{"num_hidden_layers": 12, "hidden_size": 384, "num_attention_heads": 3, "num_key_value_heads": 3, "head_dim": 128, "intermediate_size": 1024, "vocab_size": 8192, "hidden_act": "swiglu", "norm": "layernorm", "norm_place": "pre", "norm_eps": 1e-06, "positions": "rope", "rope_theta": 2680.0, "rope_fraction": 1.0, "qk_norm": false, "attn_scale": 0.0884, "bias": "none", "tie_word_embeddings": false, "parallel_block": false, "init": "trunc", "init_std_qkv": 0.0298, "init_std_o": 0.0, "init_std_up": 0.0298, "init_std_down": 0.0, "optimizer": "soap_variant", "learning_rate": 0.00198, "lr_mult_o": 0.613, "beta1": 0.95, "beta2": 0.99, "lr_head": 0.00629, "max_grad_norm": 2.0, "warmup_steps": 200, "schedule": "wsd", "decay_fraction": 1.0, "decay_shape": "linear", "final_lr_fraction": 0.1, "batch_tokens": [32768, 65536, 98304], "max_seq_len": 1024, "doc_mask": true, "train_tokens": 453100000, "max_steps": 7562, "dataset": "wikipedia_en"}
Each number is 128 + 24 x the weight over its row's rms, rounded and kept within 0 to 255. Layers, rows and columns count from 0. Numbers have three digits each. The size before them is the row's rms in percent of the matrix's.

# v: layer 5 attention value, 384x384, rms 0.0866, rows 232-255, columns 128-255
# o: layer 5 attention output (transposed), 384x384, rms 0.0484, rows 232-255, columns 128-255
# q: layer 5 attention query, 384x384, rms 0.0597, rows 256-284, columns 128-255
# k: layer 5 attention key, 384x384, rms 0.063, rows 256-283, columns 128-255
v232 105:118112126121149128133127113107149153111114081125059071100165143127099092107138145189118129075109149161150117112104122152090124085130112144135158135132097133115075143129143145131127145083133100095104121139108132112121135159120103138133137120103120129155099136148149130145128141110162163126140123084111130142164122132131176130149119155175148127102147156128178130106130118124082149149147
o232 108:128097166142138162143080146112136140142144093139128122087115110103096123098185141086151104153119156112116123132145164140103115103133150099134117142100090110125096133146163166141131132121113117134130159112196127134110134083119130140150095127149156131132137121143141090112153127119127116135171115110101156100087109111139157119113131082106109117124092159125141129155150096111133116161129
v233 110:157097104132130120138188152137154123117157107128087120134130116098071128119124174120157095076150155059095107149145159139119122116129131098140149084104167122092131101156154174154124105148098099129084172148073116168140161120139144172157156162108135166151138102092120126133071157126108163155114158094185116134146164128132115108110134157129146126103136110136136086117114156120135133124149
o233 116:118121123099140132099118129091116115123142120165131132125141134125151138146104108148125159194140160141106134129124100132137107131126076152192095176120142090088127110151163149148107152145169102092069134108117107086173116121142128143132138088147129112111120143112144114107095126102112169131126100132120119136133128137132115124104130099078119164116110125115122113125150125138140114094118
v234 100:168120138130105110137138118109157131119125134146126164140121107117173134163095105172126115157132132110131107165130158110099161133158155153086150108121115165181107141130132134161080162113129162174117092105141101072077108124113130077161128107129126159100141123122151142112143062145113125140138085129109164109123121076141134125159138128112132114138109144144162125088105132165148158131141
o234 104:104123149099110146132140181111109157124092103133104145122134093112144159110131158164153069094130158121146130085100097120121152147074175090085135199150113156158143101136150124141141098103132115122149110149104127158130140105108134113108137130120126126116121135101125069098166117116135135153133103147130186127149107130100138113134110158159102155157122140130177159127066113086106101117149
v235 104:149153137118167161127116110127145124122131131096096178152188133109066085139139170090148114198148123097119125130139166122118150144104119084150097097122151129105103148090138133149136137160126138089132108116134120124130099130122144129111104138135101108099121125141164151147119139116124141099133083115111118153167143124108179096146128110156077146129129120130106118150106098105150156142118
o235 106:126131113122119124155149141118149115138073147162148105160120104094122159125118083114135122096141137135143114126157140125138105134119147185100147134157146115111089164082157113095152147072141105162137146114118102097139138123110128129097082115148189109127134143142138114141144113118121161136136082136138120108109153117078191115153112135137121126104102159086062136146129142137135125096136
v236 099:159134124126128168147091091131141145106151139154117087114119114150126104143146115121120147130090152104150147127097144121165150134156131110121124088132127126152100119133137121127139138097101108122136124178123152132177171123108177115145102178089116125094111088123107160147116154119124096128102153157133095163158119141121125128091129140173166186156159169140108124151095156156115145097122
o236 104:100140125114149140098148160094163140187111099089152095136132135100149108094134104121128175114143131153103147106157113110104088096106149152128107099132174104128114126142109136105135113134134130115126133058124080090146106133154150146123126149129165101169072141143125094133136093143142133144130136101096130160151160150113108100160147121078110112142118098105122123082136141122122154119117
v237 106:142158132098159162145097138129126120162106116162150096153125152111141117115098108129127152095144115096111128139161147113161141111127129129144093071107119158161146133113115087142120117157107130146134131122120134147126145134118153148154185093122122163139132124172121158115154149131140140091161086117136126122123136128127130140119073140139069089126106112156103131124132152139157098129090
o237 110:088119140136161131144126126072085159153149141136130111119127130133156108152151087111113116120131117121112170158140163067150137136144122112130116099108185134133146126149144147117126168121123142109084086083120131126142132067129133115120138124122111118094122129100138114132106126184127129115120138099129134123123126187134103154112109114141132138076119145106101174155124149167191142127153
v238 108:137107169149121158110146105126118118128137137100133153111166154114111102135095138120143152120126111103147152133111130146121113126101112145125098134141097172150133170123103126133126153121096146168142163190147120119112150159126139105145142203122135101149137103166117116147131136102161121131091165139106145140144135094119112110143160120093193101155156120134157108124159143134172163134127
o238 107:105137148154109108120081118102101116127084140100150124135123124134181123138160153127114123128136141100119121107154119120138097067098136090155175164132128134165111091078126170163144154134110132162134110124194127121111110120135122123121127155128116127084174079151119174121095099090105135106099150122132125147109138150154132104147153112129102141115148135118108107072088126130086129099146
v239 103:101119095154077151122116160139169096121161119112096078132106154159170116164139132163080090127167099116113125105137127151109132163137126118163144157103133150134156112140163116174126083097098101104107128112106096125173139098109150145069133126102145129134120120152151131137125120111122134088132092098153097136165143142145105123173130126112131123144147116105117111147096102135144157165162
o239 104:145141127140116171156124135107163172142094116173190122079137162128120138147118094087146138183134089119101139141139089142095123121096127094148124095126134140107144106113127120139117135119104131169116159151073117110128098127136134184132152119128112118127160065130110130161144084141135152125128137087133123102142112101140137160112133135148103140104153154148142122179153137151178137084128
v240 101:102095121139060110106098064156084154122172120156143124136138132109140150116125106104082163098113117114116125107148080130146180118155165130147139100146116144161122136137139128131091135130095166169133104145123108088123136139135125195087110138149101126118115134128114134111138150147147130142142145114116135147084167100111104133122121115137133110138165147170124159112130095139117135105107
o240 105:135115143118118101092130144071148143140137130139140127107117112150146150135105121128143137131139134116112106117100134162134123145167102171149097107144119140086117098097118114104085153176139119113119129196132125162169102137150130117126111094122108117147130096133148096138157128191121114137136111136140160121142127156106133152092097176126152135148172142124177144086135145097097110095095
v241 109:058133093137154129097157121135112149167100112119121115160120127116126143134086111107111129138057117074115121144133088114105148103142160112121184136157087102128141120098069123126149151162123093152122080112133098117101100104125133101127168136138159125152135125057143102114123155111102144115110113147133108106107178101136115166166155133131120155118127172116144104083057128142124115141113
o241 110:123108164150087130120135132131145153183148096181150129070115135155215115108129173091133128141113123146122125100119091114141143111115137063116188142168113131135120121140134106123191134115127135134104131127127102127135128134091197146130152125173154158094143146122119126178142090130121122150117116139119136123127155150140152152116118172072153110157138112148109122124122147114117127127142
v242 100:148115154157133114153140153150091073100116101123155138146111141103185136127147096119154150168094144141114119151125119143142117090162141100144194139127151122120134129150122125120088177134105090173123110128125172180131109108117171148091139127138134136115146145164106116102073104072114100145090121139143155105149142118110111106106132102125089124140088119152126142105150116107146151105099
o242 104:153110179130120094145158121068131127154107145129114167123136157137098137079153141112128120126129122131090116144138137105147077117066141141131106107109150120124173121161096113155131108153171087093134128182142139163141104126124114152183101116160109127126095095157105134119122125127132116148113150141135148137167122168132149123201114098155118111102155073172089143138122094136120110163147
v243 112:129125105152103132170143143143123135133130108140115130130153127137116145153132141167129142125094131135116079099156160130138145120150134089109152119166109141123137150152089180117160125113082123142131143090179098134141121139116162146122132155092133139147107099090127108110142140102129132110091145105128096116139119104175126111172136142079148125193121121091128159117118168137129123192157
o243 112:132106158119133138134129127095115123135097128153166131155102154122140136179154147128126102091123129122107164149083100118142136167145122105162126173130107113141139149113124135132148153126124109119139163170172131129140125121126128096088129089187135129093145138104118105147121077098154132139186123144131110112104110135129121087074103174127114170066187091155112089152097123104118106098153
v244 115:050156061119101101100175122094121146122109126141121100112179125130107127154101128138121131109140123134132114163139122136106120125112164139105090115153125087127165148118141162114154159107116143135162142126151120153160141142081140095121111124086121111096112144132136103149132137146086105134071125135114119117123105156129098124132180119124179111130120118119165140129125166112066166149104
o244 115:146131156142123145128135143136123099114198071141172135130149150161116126172149162165151114153135131150119165137107092101149173140139132143133123125149120149141104132122132111097145150149135104146117137151152099104099138121180139145147127158118150125126168118137150192118160156084112130146155129123124126097083124141153072116152155137202096085161146127197120119113100128139092077117115
v245 100:157154141100108123166143139155117113166143108089140171156103113129108091154107126120106148164140135152116145118089133103112141137109090113156110116153147141066100133103099139122104117136115092111136095153091098120121149106163122109148122104113146150103108114117159129122117157183153121114117120116137134128094126142135100113115130142096127140150142151139104144116165141134111154120112
o245 106:131142146136123111152104122185147118135130135152086127104120131132157114131104069148131129114181105138119107135160152137116159147133178174132156120118120147135125126116087195116113138093092141082059160128162127132067122131111157180149092115141128143097078155110148132117113157185090093135157130114149130116097108136084127130128111105124112134091122118100109094119133097154161098161125
v246 103:123150096108133160136126125141063074169116109107089160129082133077109121118135140129094147122159121105131109124104151140132144120178143127097133125126124111133111096139139111135147162095115121123144138136168122099127129140132159171149107128137173140174141113109106145117180087103122107155109080129120143110103123134121128138142144137114119131133123114128090104101092155130135114154092
o246 110:116145082102107122169115151139126122122150143097113096120159101139121130135088114176146125138141147092105139149080092081160102118127152115155139117172121164142090109115084153157084162122140122090129153147090153080113087114127145064137154128135110110146094126126157130103099135133110119116133174122115137129112124139111134142144101139129161128146119107156116141149063104159084162116135
v247 108:133140138156152108117065106139128125128149130091093129123110133109146122181123118112137156141131171130141108136113140142154120123100117081124137111141123102160123141114138100138165103148185118091133070117068101116110062099156167126107135089164119110098142097133100133121128125163126119125133129140118152099122176117110115134097122144129112126121124082130119147101118131141168102126143
o247 110:100128117158137126145102143074148142117129111136146141146144117118122095128136107120102132165115127051139149122132134096110135127130173163115117112166088174125154118116146117099117125147087090115146133135134118149165130131082126120159110175125154131157120144124135067159105137134112188135147147125158130121129147088115117138169109118148123104071142122091142122150093133108133167134117
v248 108:125128106131092105136140102143097163155110140112165119145121111142107136125165111130124101146118128138175111168083117095105110122131109147094108090159139148131173134137138171124111112097098138149160102162136120152106115109134145152123141148074163113108136128061105126149139142101157133075120154104130141131160126125134136151143179116087122119150100135123111161151077147165118098133130
o248 108:115082177110143160163160131104132104143102091075171112107140133144180158109140136087127109100130128153130158095127151174141113131149104108140111164081132114136122086142096095150186147123122142122130108140124130120136129101120117101160108154142136090114115142135102125151125137142118165158126135109110117202120123114117095135113109143138154189134129099143146098122134110092111104130169
v249 098:134113120125143100120131159151125101121134157145151110094157149155108127103123135083039123162118129136119108088132156118109127146131180130165111107080145135106112117130098119131134135191163095134142112100110120151129087134093136119181136113149105091101114161143102097146116110141140126150122126123132069110095097081118144126154115111148107114133124163102158132138140107150158143133132
o249 101:133111135155131121129137149082143153149102112170107152120118137133135106079187164175133123143117156128148130100157141111084125110113103125093120153136151115111148149096112133086155133124155156116152172110104142139096081129128127140099140134152156100165143142068121096120147147115136122135140116141141126149129121130115154138152114129130130097132163150136108122173139087130092119076124
v250 103:119153099122115120127151142110107158148131128119095130163179116126161185129124135103115135097086107122066131141155102129183114116144114113132151084123131111163110145112130126126121138133113096110115091109142175174113138101126125151125128097124101137115115147133124131123142143122163116093124162126118148124112141124119095159163170122155108098141138126150110105149106145121137133104108
o250 105:158164157102108147162119168131120149110117089157102120122147127115140124084178133153102108147141119157105071166095131069137144110116137115111168148160093126114145155104161118139076120167129146130115134132127126165103092128109081116115081125145208126102076096128123123126151145102111115088138104130092156134181103156118116148101105131139136113136138113133130105091144156092141149114115
v251 104:098162134154097114080089104122109153143102080120163119109126155127128172099104091145160124066078127140126148119149132134156121104144123126110103100126128145139172111118098105168136142105120148165150128100128154108082140089136114103173162121123128096098126116120092136153156144138163162116157110132128125132131120109151137096107102114120064087127127116163080103153100139147125134129170
o251 110:129086092151109161161119123138158161136178141108126142101143142158107140121161106112150147082139159122154119105100108078146109131150111173121136130136152154112102161172128090124125132141106152152133122153094122169126179135121094143146156170150120125123097157133114150121109123103116091141140181142143085106152122116118117138091120132155169132118178129108091123105112083128129114134118
v252 102:162142100143153149114125161068109116115157127108136108123183148088091128126150136160150115087121135146202180098152098128106137148129131144117095109126112108102107118108083109195102133157142144091157133149093134190140172148159122166169112128137141145145138127146135143150139161148144130125137167104162140134106111121134101135079108119163146125151130144132125089131091151144140116130174
o252 107:122078123151103103122141125163123137109112122100107127105147145188084158141111125103139085140142120115117136106121127121113152107119105161142175117077128122116165137157143145156177141165123130122108127096138113119155106085124125085126109122115188150110129149152129098111099078158117110113132105139115158120131102152110122136113128141128132108097124141107137119125093184154045108121101
v253 107:108136152113096127098102134167121144131107098134132193089105168125138183130133137095106137101105132161181128133172128108114097105142167119130115119158136131132121136076114145095113133199122130108178139135123125099128108131137140142084130121109099116111121122139160136068136144079144139123101123158162162058162181157155129099095102156137161102121148098148120089134109083106114136135156
o253 106:119120111147127099100111102116156135093106135113143147116165130168123121142058151139140141126141134139143106125108129128150156115142133150113115139124118134102116150166098138138133186154125152131142093141147134103144141108132105125150086139124102114130117112139128089177165135145175155118119150121155130158086142076141115141140149139143149112124155161132139107165132115135122144111147
v254 113:106137125074114154108156128156095163120112143144160090113124099148182172165123121115099137101124119126143094134163128133127110089126130112120140118166135138126111152088146113080150120130159141138139109144158138098118152088121091115098096119111123113124119148107132097164129145079136145130126173161146142113062108169109116082108116129129181113164148150123140160141093092139142126151118
o254 115:137093138170142175144121115073123149136116102156106141172102161126171149092130130112135139114135099124094159124104143139134132104113124143128129135133140117152145125118108105144161142152133104120180131173138116148134137171123144122107137128118088108137128148113100118147139091138160123127153137149122143088109108113157167152140114174128108143135103126125158148101095106115104070118123
v255 102:145156158133092078094129106125166169144130130119111116147129129115112127120140149105133150147160160154139081137094136088110128150135120117140103093132137150130141096079187129141134127105088067114133097099143133114130110128143114125121126136134161102158138122140128150104156119083089134109129136141127151125104159140097134167070116135098128094132122153118145113138095117105127138123135
o255 104:137114172110119088168142106113151116097169150133134117111150155101158148129182136123136151148126120149180117131137121127150162136117124143104109106132154147112140121156103129142111142131134154080176091156068110146104130143109131122124158129091154140151096133148142110138142157155167133153162123131116141130126083083122147102194153153141131139121153123120080130122160137124133125148123
q256 100:146150124135139144162138124144142146099088114139150128174122136113147142154073163138122130138169112127124153172153129173138136139164152125107151134112139137144060140139132171156124131137149184117074129140098104134115079099152158119129171123120182148134118138126147134102150101112137121170127157109097161084104186120101099160116143145112124115142174146182126113172115165135132138149122
k256 088:104117120129138159160181103141160128133142115138121167102108119113067124138159104144118126160129113113104119138166150141093105159115102137145112110152203119122125123158087135115157135159063107143151084130126117176130152132110135131146137148118084150145118120081158115105080132152138154114122101120066116122117126167139157082114097128140129141144060109136107143099138073145095133131121
q257 101:076136117114143150174123118122124155137084146167128174166135083130149180137119143142101100140145156151131158120105151132112154159140163163147143125116107087171110189126128116188160136148111139132131108131134129125126074135172180135126161147127144117112152135119159088125111120140145138179116156142110128127133132159107148144131113109145165106152148158164142146168082133134149173127149
k257 090:178100178153135136132120176104089134134140140126130139100103151110137153120158134097095137158130125120120117131080112159141106122125127133131194078100120146158116146094135123095128089119146154129109146140137107111123099132135115116127070142151114161144151159138113133086154118101139130129087156094118111147147155156130125103149146133113114126121109066141132054123168148142125094170133
q258 089:144134154102155114121122119172106079141152106133124115147130114104149128162083124122117148098109132125159117128133130119136146156130093108117126127116170131131143128146147138077147077157083148130053202114114126160127100114146092046134169136136141137092127085119126093076126122110117144166109119105099188129184186123115108149113136078131152122154128152156157095146105120126109124132146
k258 087:095127094159114134105186131124139172111138153114156096115097141144136128113136097149095173092144174107102107110143141100162105092151162148081122112151071133130136116111166130102123143177137161126176138139157115142121099094119161121138108149100104104143141138122110118114136115073109190137105147131117108101143131102173105136136118134140126143145123130101135165139160135137127092120119
q259 099:127144170130113130156106134137121104150121080096176147133121121155121126115138144144136151162134153099150145109115137143126090113113111092141173102109085138128117160137102163131139083175070142113159099138100137110100131103131163100124129112119132133112122127155138140089140124112126162135150148111116126109143204136139099139132134090131125129152127145104136136109128154154138108107126
k259 099:067132146155150123112150143090106148136114146098171073140169130120118113099113164118134112102162113153127125107120129117128143175165072127103128123107124168186093125142162115123130128115146178116106121117149136124125117137121111058128135133106129086128115082105090091130145128075157099163062116138112074148084116122114115105141156088103140103128178139132086135105171108107101132133146
q260 092:143128092142111153084129122160092141137150192127151109124141149148054137123147124131162111144108168143125144133127106162129107065114118120065114096108129126121129131103132107097138128142144126123150163156166135083137136149141106140145092120110123112117183102129113144141089116100133139133154102138131178116129121147058155131135137163100139164111158089128107137131114122130092125144177
k260 087:122134142118145141114118145158167112156137097159135158110162129134160131109119121135102111151132107165106146128087122135107185125113144093142183120141120144126093131136110124120125094126125190145131134095143161152147122120112138117117162107170125093106133127152164114148160173173144102118145130072110143091146143129113166139168175115099128068146101112124119157167131169133157122135134
q261 090:122110130103132160135098126162127134088123105195141135154099098149107171134133113107092094134126133138130149173140081103115121141093111109134144141151164127144148132133123141118111175127128171132101083129115136084154123115182142160117141138138105138121115123125104097112116135131091156127110144160142174101118092097142097127116161117170154134144161130156135117158114138190101168149120
k261 091:150130141172162131103166135131190107132087130136060098133097092105064140102129116129128083113118112111098144123140108111146119114085103141117143143152154119159124104113161162115108119092154114128172132159128097133178141106128132140100116115136173137153125160140153167073125124123134116100116101124117131120127101133155136129132099137157127148136079103102130104108133125130121116135182
q262 086:143135142116115119108134131086120139158158154080121194137145139125163101105101140164147097125151156135144080154115100140117117141095135125104186110139114156116104155107150180098128159121158115160179203131123157121112121097109138122102124174111135148113121181108129163111125102126141134150165145105112118146128155158125145158145124156090105097149154139142113149128111122096101085138110
k262 084:122109112122107078038101199087135121112112169137153094122128156137108167134131118129092094102138134101137106101165134104122119117149132136127119123156132066096140123173113119184093138165110167078104117134105114134143117138159111107162097117116120121078116170109142139134097151103154140108158138136165113128118117172128130153122114150103165127113160133143137133112118109133160124110134
q263 085:107135123123141104111112108114142113125125143088107165110118091155144133106070082148082123114132161123132119150118136151129112148094134091118160148194140105144159161192091131127151171113138132160119105109114095134102123140141136134137161114123150118115155096118114122131153126174153124152081095153111141084087136149159152120124139080128111125128129165144115105149161158108162149127157
k263 087:151125129140152106118166136138092098109138137121128152159127100153113120123113174110116135124132142117097112113130161112101146109149109128103144118108144122127168147118150089091101089159140135154133109127169126137154146135131086112100084089131165134105127103131158134125084100090118154122121118118110102180129165084161125097156091163129118079149142089135123166133114141082058150150105
q264 086:161118128137126094085161111122141098123110115138143127129141129121167106093143088049128103126100086102127111086103116124141135121106127150144137096104100122119112101154144154144127118134130120125092143144120120171120084093133092115154114122087111125114116129120196106122158131088103119143116126096093102118177166137136142153121101118139123148113133133112130135115126116159107133080108
k264 094:076146107173114103134130123143111197098120135128124125105129147109111106121080157100106139125151123142126105135122145158126128153124140141140114168187139128111125132137133126115188095115144130108182133136120107144137147133093205145116118168143097104092119137120112110109063118158120130107154109115122148152154078112098117148144154098122139114132096119113098158116100097159132085172145
q265 092:085115151088160142095088174123133126121153147106107130112146118124136118120129095128122114154113153104154119117122117177102096135139123139110096128083141119137120081152084145160138121082123137139173114147094134149104162131145128131135123144162129109139163103130146186095086165056159184108116100165152136109093112182143092151094116111175119133146118136111144162110129108140126076138113
k265 092:129127126160104118109159118170179130132129114121141091141129153139147151112115138150138125151124139154149155122118141130132126150133139142127202157134116100121161120149145121090167094146099118108194153174156091135149126142142167063162106130129128126168114126115130176157143088130148111119163134108078092135146139141087131117156127164120109148125128181095124144118140126117135149134165
q266 097:141118154122126150090147178096137102120119086105150132128144126136112106110133212071148081138127180117110131100099110142146133162174158107099132158118101163150110142114123122076120091127072146100107193113128153121133118131115102103124096137081148158085111156115118169131117096114144116115143160158118141125173146130146119122147099079110122114159080151128103120161116168128144108150112
k266 093:137167160117142140119135146187126149132114180084127160130073129133105117133128085115163134134144137154150183172128125126134101133170093130107154113118110161117089122140129106155121146184157126129097115132130118092127134098114097142117122130159131105132125107139074120153090150168127135152143129150142116140159175122100126138139157121081111111132153100173106141146130110168152123120124
q267 094:159126130130165123156117127156096127112096126126103134138118115107153176128156139126103107100131131115125121128151102118136122156107135153158155139147095134118148186101173124113088128117136136156124127160118160159143108118086152111169105156114176172121098150131130151132156096133094157134124130125102156143111149142120096130134137106193130186130138122140140171092138157099088160129090
k267 095:113099137135075139122137158150122116154120106144122143145151178107147125142131137170114121140113120123134095172122134134158108132115180081132095103119145122133107094144138094170148079150156103156170112122117162131134173149146145118183124139143099113160104153101132101164091135107125120112180099177123162125148122187140123143096135120139142165159100171115165130138106096127133130122127
q268 087:127132116119114142113071133125108136130130123122109110107132113172116122125161104163104184146138148138140081163148120153122117153130112127140065143144146089098151128144098116133129111134127160124155081160107072146116163105138176123103144128126138101146148083117135141156146127145122106088121083121116127141106104106151183107119138156127103124151115098119161147123119112113125077150149
k268 087:161098141175113114117181122170134134101154059111141140123112128127139118154100080134126141103120113097139147146137135115129143091110137124136112104130097094179116132133106131182158131151123109127134117112124172120124187100155131099107127137148108149168107182122133143135109126151117119115124179093152092131114106112145092110128146187135137123085142144131131099104067152168123112126158
q269 093:078146109149116147099106149131111129131140127130117086096121138125139209117110108138090124130137119145101118154097114144153129137091117106124137148132165165149135101124125119171123123097120083134153126107121121057113124152133147156151147118163115100134096153165123125163122114133141145113103107155151186113090104133126105146105148120120171131116086080169139134125111135121120126149161
k269 098:145107119149125134149135152089153134138147105191127136138101078096158139139170147142157119129178120087109072130113172136179122098115113158134158088135080123142168139123161185138113120156126091128128128148104095146126152139132138138155162135128163146127142124122119181157128112149130086106091100140097146161127153180142122108135108118097111174128178153138157091115123122085123093137126
q270 089:093146131143135133131091160140156120133104127157122124141167104124138138122110142143096128110159097138104131134129140138123149133112135119128123181139107127146128137128105121130126112155095139128150120172102130101130127105117106131139146113144161149141129139133116133060079105115126120129093142124137120128092164133094116197130163191103160125152154154113107097150139116134093108118161
k270 089:129117129142140078195118098175101127115151128077163140135133135182122137123086134122139159130173114112096157117140086150120105139109160141058200083109108115156117155138163140115125138130138179119112146128153125122132115139161117132127137121135110147144128129145128138145107131091129124105119114084109132098139128126127168100110096120148110117123116107132114139161098111140146146119075
q271 091:160101148139119146118140131117124145102126106081155088108128146111097116094181148148105154117160151097142094093086121099157162105156140142158102133077147172193140104144105135131117116130133087135118086144141113137113157139066095169118086137124099112109114132130126133122116137135131141159119154107147106139139118107116125150155115110167168090100134156085158094120095133162135114113095
k271 098:132174145081155135109130133103158103099130128164136173171105110102110146130185129127157107134134062178161125116147110170113133105175145124164124161125144141116094115127153122143152107098148141125148135131158126159139127149130105131171127131131141179121122123130117170152077113174093108106128114151102125125132138147122146105129089099097112143144164119137125117136124132092119112101139
q272 094:144124102122135109140087153090152142125179105106109111162115151132141138140137153112140111147125105135069170101126143127105108153135148087123091148131132136134161122065095123105133168096122098136079181151134129177102110116108152146160127128129115125161136140125166133153149085099128116131123096156117048146133113169157111093149119119090140147142089121098109125111082149123125109120110
k272 092:132102120108161129124102134093120142115200123114150077135104112124126159127151106132115136131092130125164141144096118166149116120158096111128140162101089169143121131129138074116129149132059101153143087109152130147112147064126120106087154150145130162133141107109084087082137110122101125155146129138153129137138080079120163137108109148133133121114137165149144146130126093148146128113130
q273 091:113117107152144105102100098130146101135140140190141121107130091129123123156124148092118160111146148122126138115117129145095130105129119140102136102094141090100114125121120126104128166130147152138116077141084129120099155129157128167099115125172172125134155162111156120156146118135144152120113109110114124096080124126129141141146146099102148099131140110152134100162141132137163108143121
k273 095:135120110120122101109148104130103118112169134110120097149117160122103144088109096086144140144089120088126136104102135126093110118139142090146153115115104109163115173127129143123131095085122144134107112138158149127127161116156142110116116155114144125130119085139105158087057104115157107082104111130102118139128134111128106088130154137135096136111125081133127142138148092081150146144120
q274 090:102134159131126140148143144119158142173127140153135109090087120091114129176118110130104083070142111140123115132155134101140104124139113119112146140137147157121112087148110144123135151111109123122166116110112107113112159103142139149126124153127124167119079139103109107143116118122131127097057126157090176097078154089086132103165115162081133148154115133120139126078128117120127165096129
k274 094:107117126115103135182118131139151089127142115122114094160215126099094109123091108130127139155101197164121139092114134135159143163076128103125179161112123116159174127124131089078118145113118132108103141121104139135118084141077103108117105104124142127130124081164116137093132098116135087130138130128152123095097101156120123121091149141117150097091165128132137108144131136141148124137118
q275 095:098085157093111130096113146171113087098130138147119156137083127095117141086071178132084110155185134122098115132120139146130126120152137121153134146102120119097128096138108123112132171124151111144116141134175127095107073139129114147083172123117099099103101136099111125090128087076134115107147146143126115143134099136092093138145082110096116174158103110158133112115092147131112104118135
k275 098:128154112168156109140122145112084149128156136161111080138088092146122114118134125147125131163142195108127136117134134126148123129092138110115122138142155177100201123141145124159139109071128151122168128112165140116141124111139139120127135124107126155138131147123140097097156141178143112130119140146124136153069140100103103153134134144144156123152132115129175175108114148122147129132137
q276 086:133131155115124076127133152143132097136106104132161122101135105101117151144126136085177090127128118112140083154145070113143151139121146106116098161127076089099123121097124122122147101177076122103130142147138129149123146141099136135139109180130169143126125184131167132111123108105138141115154154141103155120128125092095121107096105132079172148095130155124123100071107079157089164163142
k276 092:124079134161135132160112127112127146124092184150155107136103127117139109097100171120136143084164141086153161107116141128148127122120127144147124077087153135158139137140143133127146087133103165121104129140162079090098120104131128137067131146142132142135110157136154097136195192106123114083129102130098105145141126127140131108146132151163078166101120192146102066131134077112129143140120
q277 092:100130104113140134183138120130113140132093136116143129129143093167136100144149117157129133093145145176127136141116154129105182148161127155097186110118169123148085154098184132123080097103106137149135124154148111113102133119111113106154147109130148096163122078138104117114124122183161096141100100148084092118098141118121153146142145161154069143130118120134117111131149123145151081131188
k277 093:136139112125137146156163163099156110120141124139125112111148113090078096172131139125119127134157136118130107156105119133116119151103156100113128095147155099152122068157139095104089121076141094143119114128083125157103132132144130122129076151127131178133132138096136113158088122144105173098109171082108130168138107134093106162104157179124138113148176128113151124115132166107130096118132
q278 098:098132117110139121115084155144129114126106153084166175153135147122123082150177135063152137151140117099116141127122128096085138123079106093147152094094096128151146153094091130146088160139085120138115164102113116137116119109160140098118098126113141164129142151134130127108118142107099132151150141141157127119164115127125109095098127116135178125112084133117138145115068143099094132101090
k278 094:180129134124110148178172104144126120135128142145130152151158121130080177114172134127119115110161089120105138124158124121156066136099081077121139191160119133130155139153125095119126107107100147163120117185114153130088122116142139100145144152124088118114121057159153147147145130091136111116140131105097129154136126183066115148157123091138099136095138179104131166133134116092140103119140
q279 092:040080142127139172131117154156168128109135146148106098114100158134174099123134175082083160139120126107109154091143141137130135144094098148144135148129166163131153145152147181134105210111124132135123147157145140114127097145124087144136171121126159144159098119137131160129147163135112125150137120090129137111140111111116160127121134163122129135098074091133146118140100139123100148154136
k279 096:176160126127118114107116119131143127131105121173160126158133112117102103154110152171089142126166125149095123165133122140171148144159117121107129135133155176088113101198146154162127094085102094117149122099114138139151147135113145131078158149130154121124081113152167115136149116134098150142132097106114142082084111143161138108154119142161110131143162132145154106156157122137150117113171
q280 097:108128115141119105128157135131115129153128168143094095114150122092158126172089129151124138123162100174105144140112156132106114182152145116107183116134141111147138099076149153102150201150137118147151099138136093166117158180139130105162140111163145087117108132120137128114163136140118099141115110104104129102137118120150133118156124155123133142098135112143094165117084086120099100116172
k280 100:110155127136122196129079168102095126123129091124128130141120125142135145108150114100143125100111143096123121135084120078158151108115146119075098152114150140155123163136131131178156098151138127195125118114121178127101076134160124160106141160151140121132128110136121138151182120136123135107069148128104133119093138105154130110154124134142142168178142104124112145126150146098109129171127
q281 100:174070150144138126125128084163149177103107095108148124105099159132131087110147113135167085124135109121105108092133101123168119104151134130164118130097107153145070147120141067104146109154176108128114108139145117102096073102123160086135094161124178157097150161116141140126158174131155126130191073178109127142084144133142173117145131158111117143152125145084141113105151120135125136140134
k281 097:106137137164146179099157121104128157143139134136172062134138153109140127170102130095114120093146089109140139163157144148108119093137114100154095121125133116123143165115141129170125156121162114060103157099142134107139116126124103124069150146096074121140104140083156136148118115102106136108116094156171143134116125157156105127109138149148120107117150116158102125166122068118134154133110
q282 092:085119127180151147097147152121140079128164134154161132120122139129129110089111085094143097109135114112109144139126138143124138137134113082089105147099131112117146093183135183192123109158126139111155097088110165143115121108146114106113118138162141145166097149105158119113110083110120093118180133137131148080120137099116119135171137140122116111106134149141160143135088162128122105136179
k282 100:157123136121131145119101098127122175098173134149141085130137120078130138113130137145153146146110171077124112125130177084116104110142136095141076113146092070080154131100159127085120133149179118088141151123158125142087136129146087153117096157097117127114131134141105161157107126122142125112111139130123135109147087129110149137117121105102125147114131135097154102137098114091110144112080
q283 094:082139135164095113113152126149131136108140116155128104157128119108093134134127143112121115124102160115137075142091140150157116136124142140123169180136126086140127134148195158135139125143163141118100138143122126114137115138112131121152108140109138104087129147177124158139109159145124148082135132133130125182116173180182157115113163087119121135110144165127144136109147148164148136135135
k283 100:146132124113134101147109138106164156130106133166177129106109115114109102071135104107093110095161076121100128172113160130158132147121152098149139119098135159117135114162099144107120121165087061148176149096179128123128092108115089099179050186139149087133142084137120133106089106168152126126135149144111128120106097163101130144183147124148132133120154157165151118104097130131139115150089
q284 102:128120128155131164086094103117138118145089128156182118146138098114173087112119153139108152118117161120136113102127140067139125117138111066196155158115119142130117122113119095135086168120131149134116154116132102106124099117166120100087146131109143107137119163115127134112138129156105154149166144145139116091081095133128119113096107117139146132156117146140109134133142090116132136127093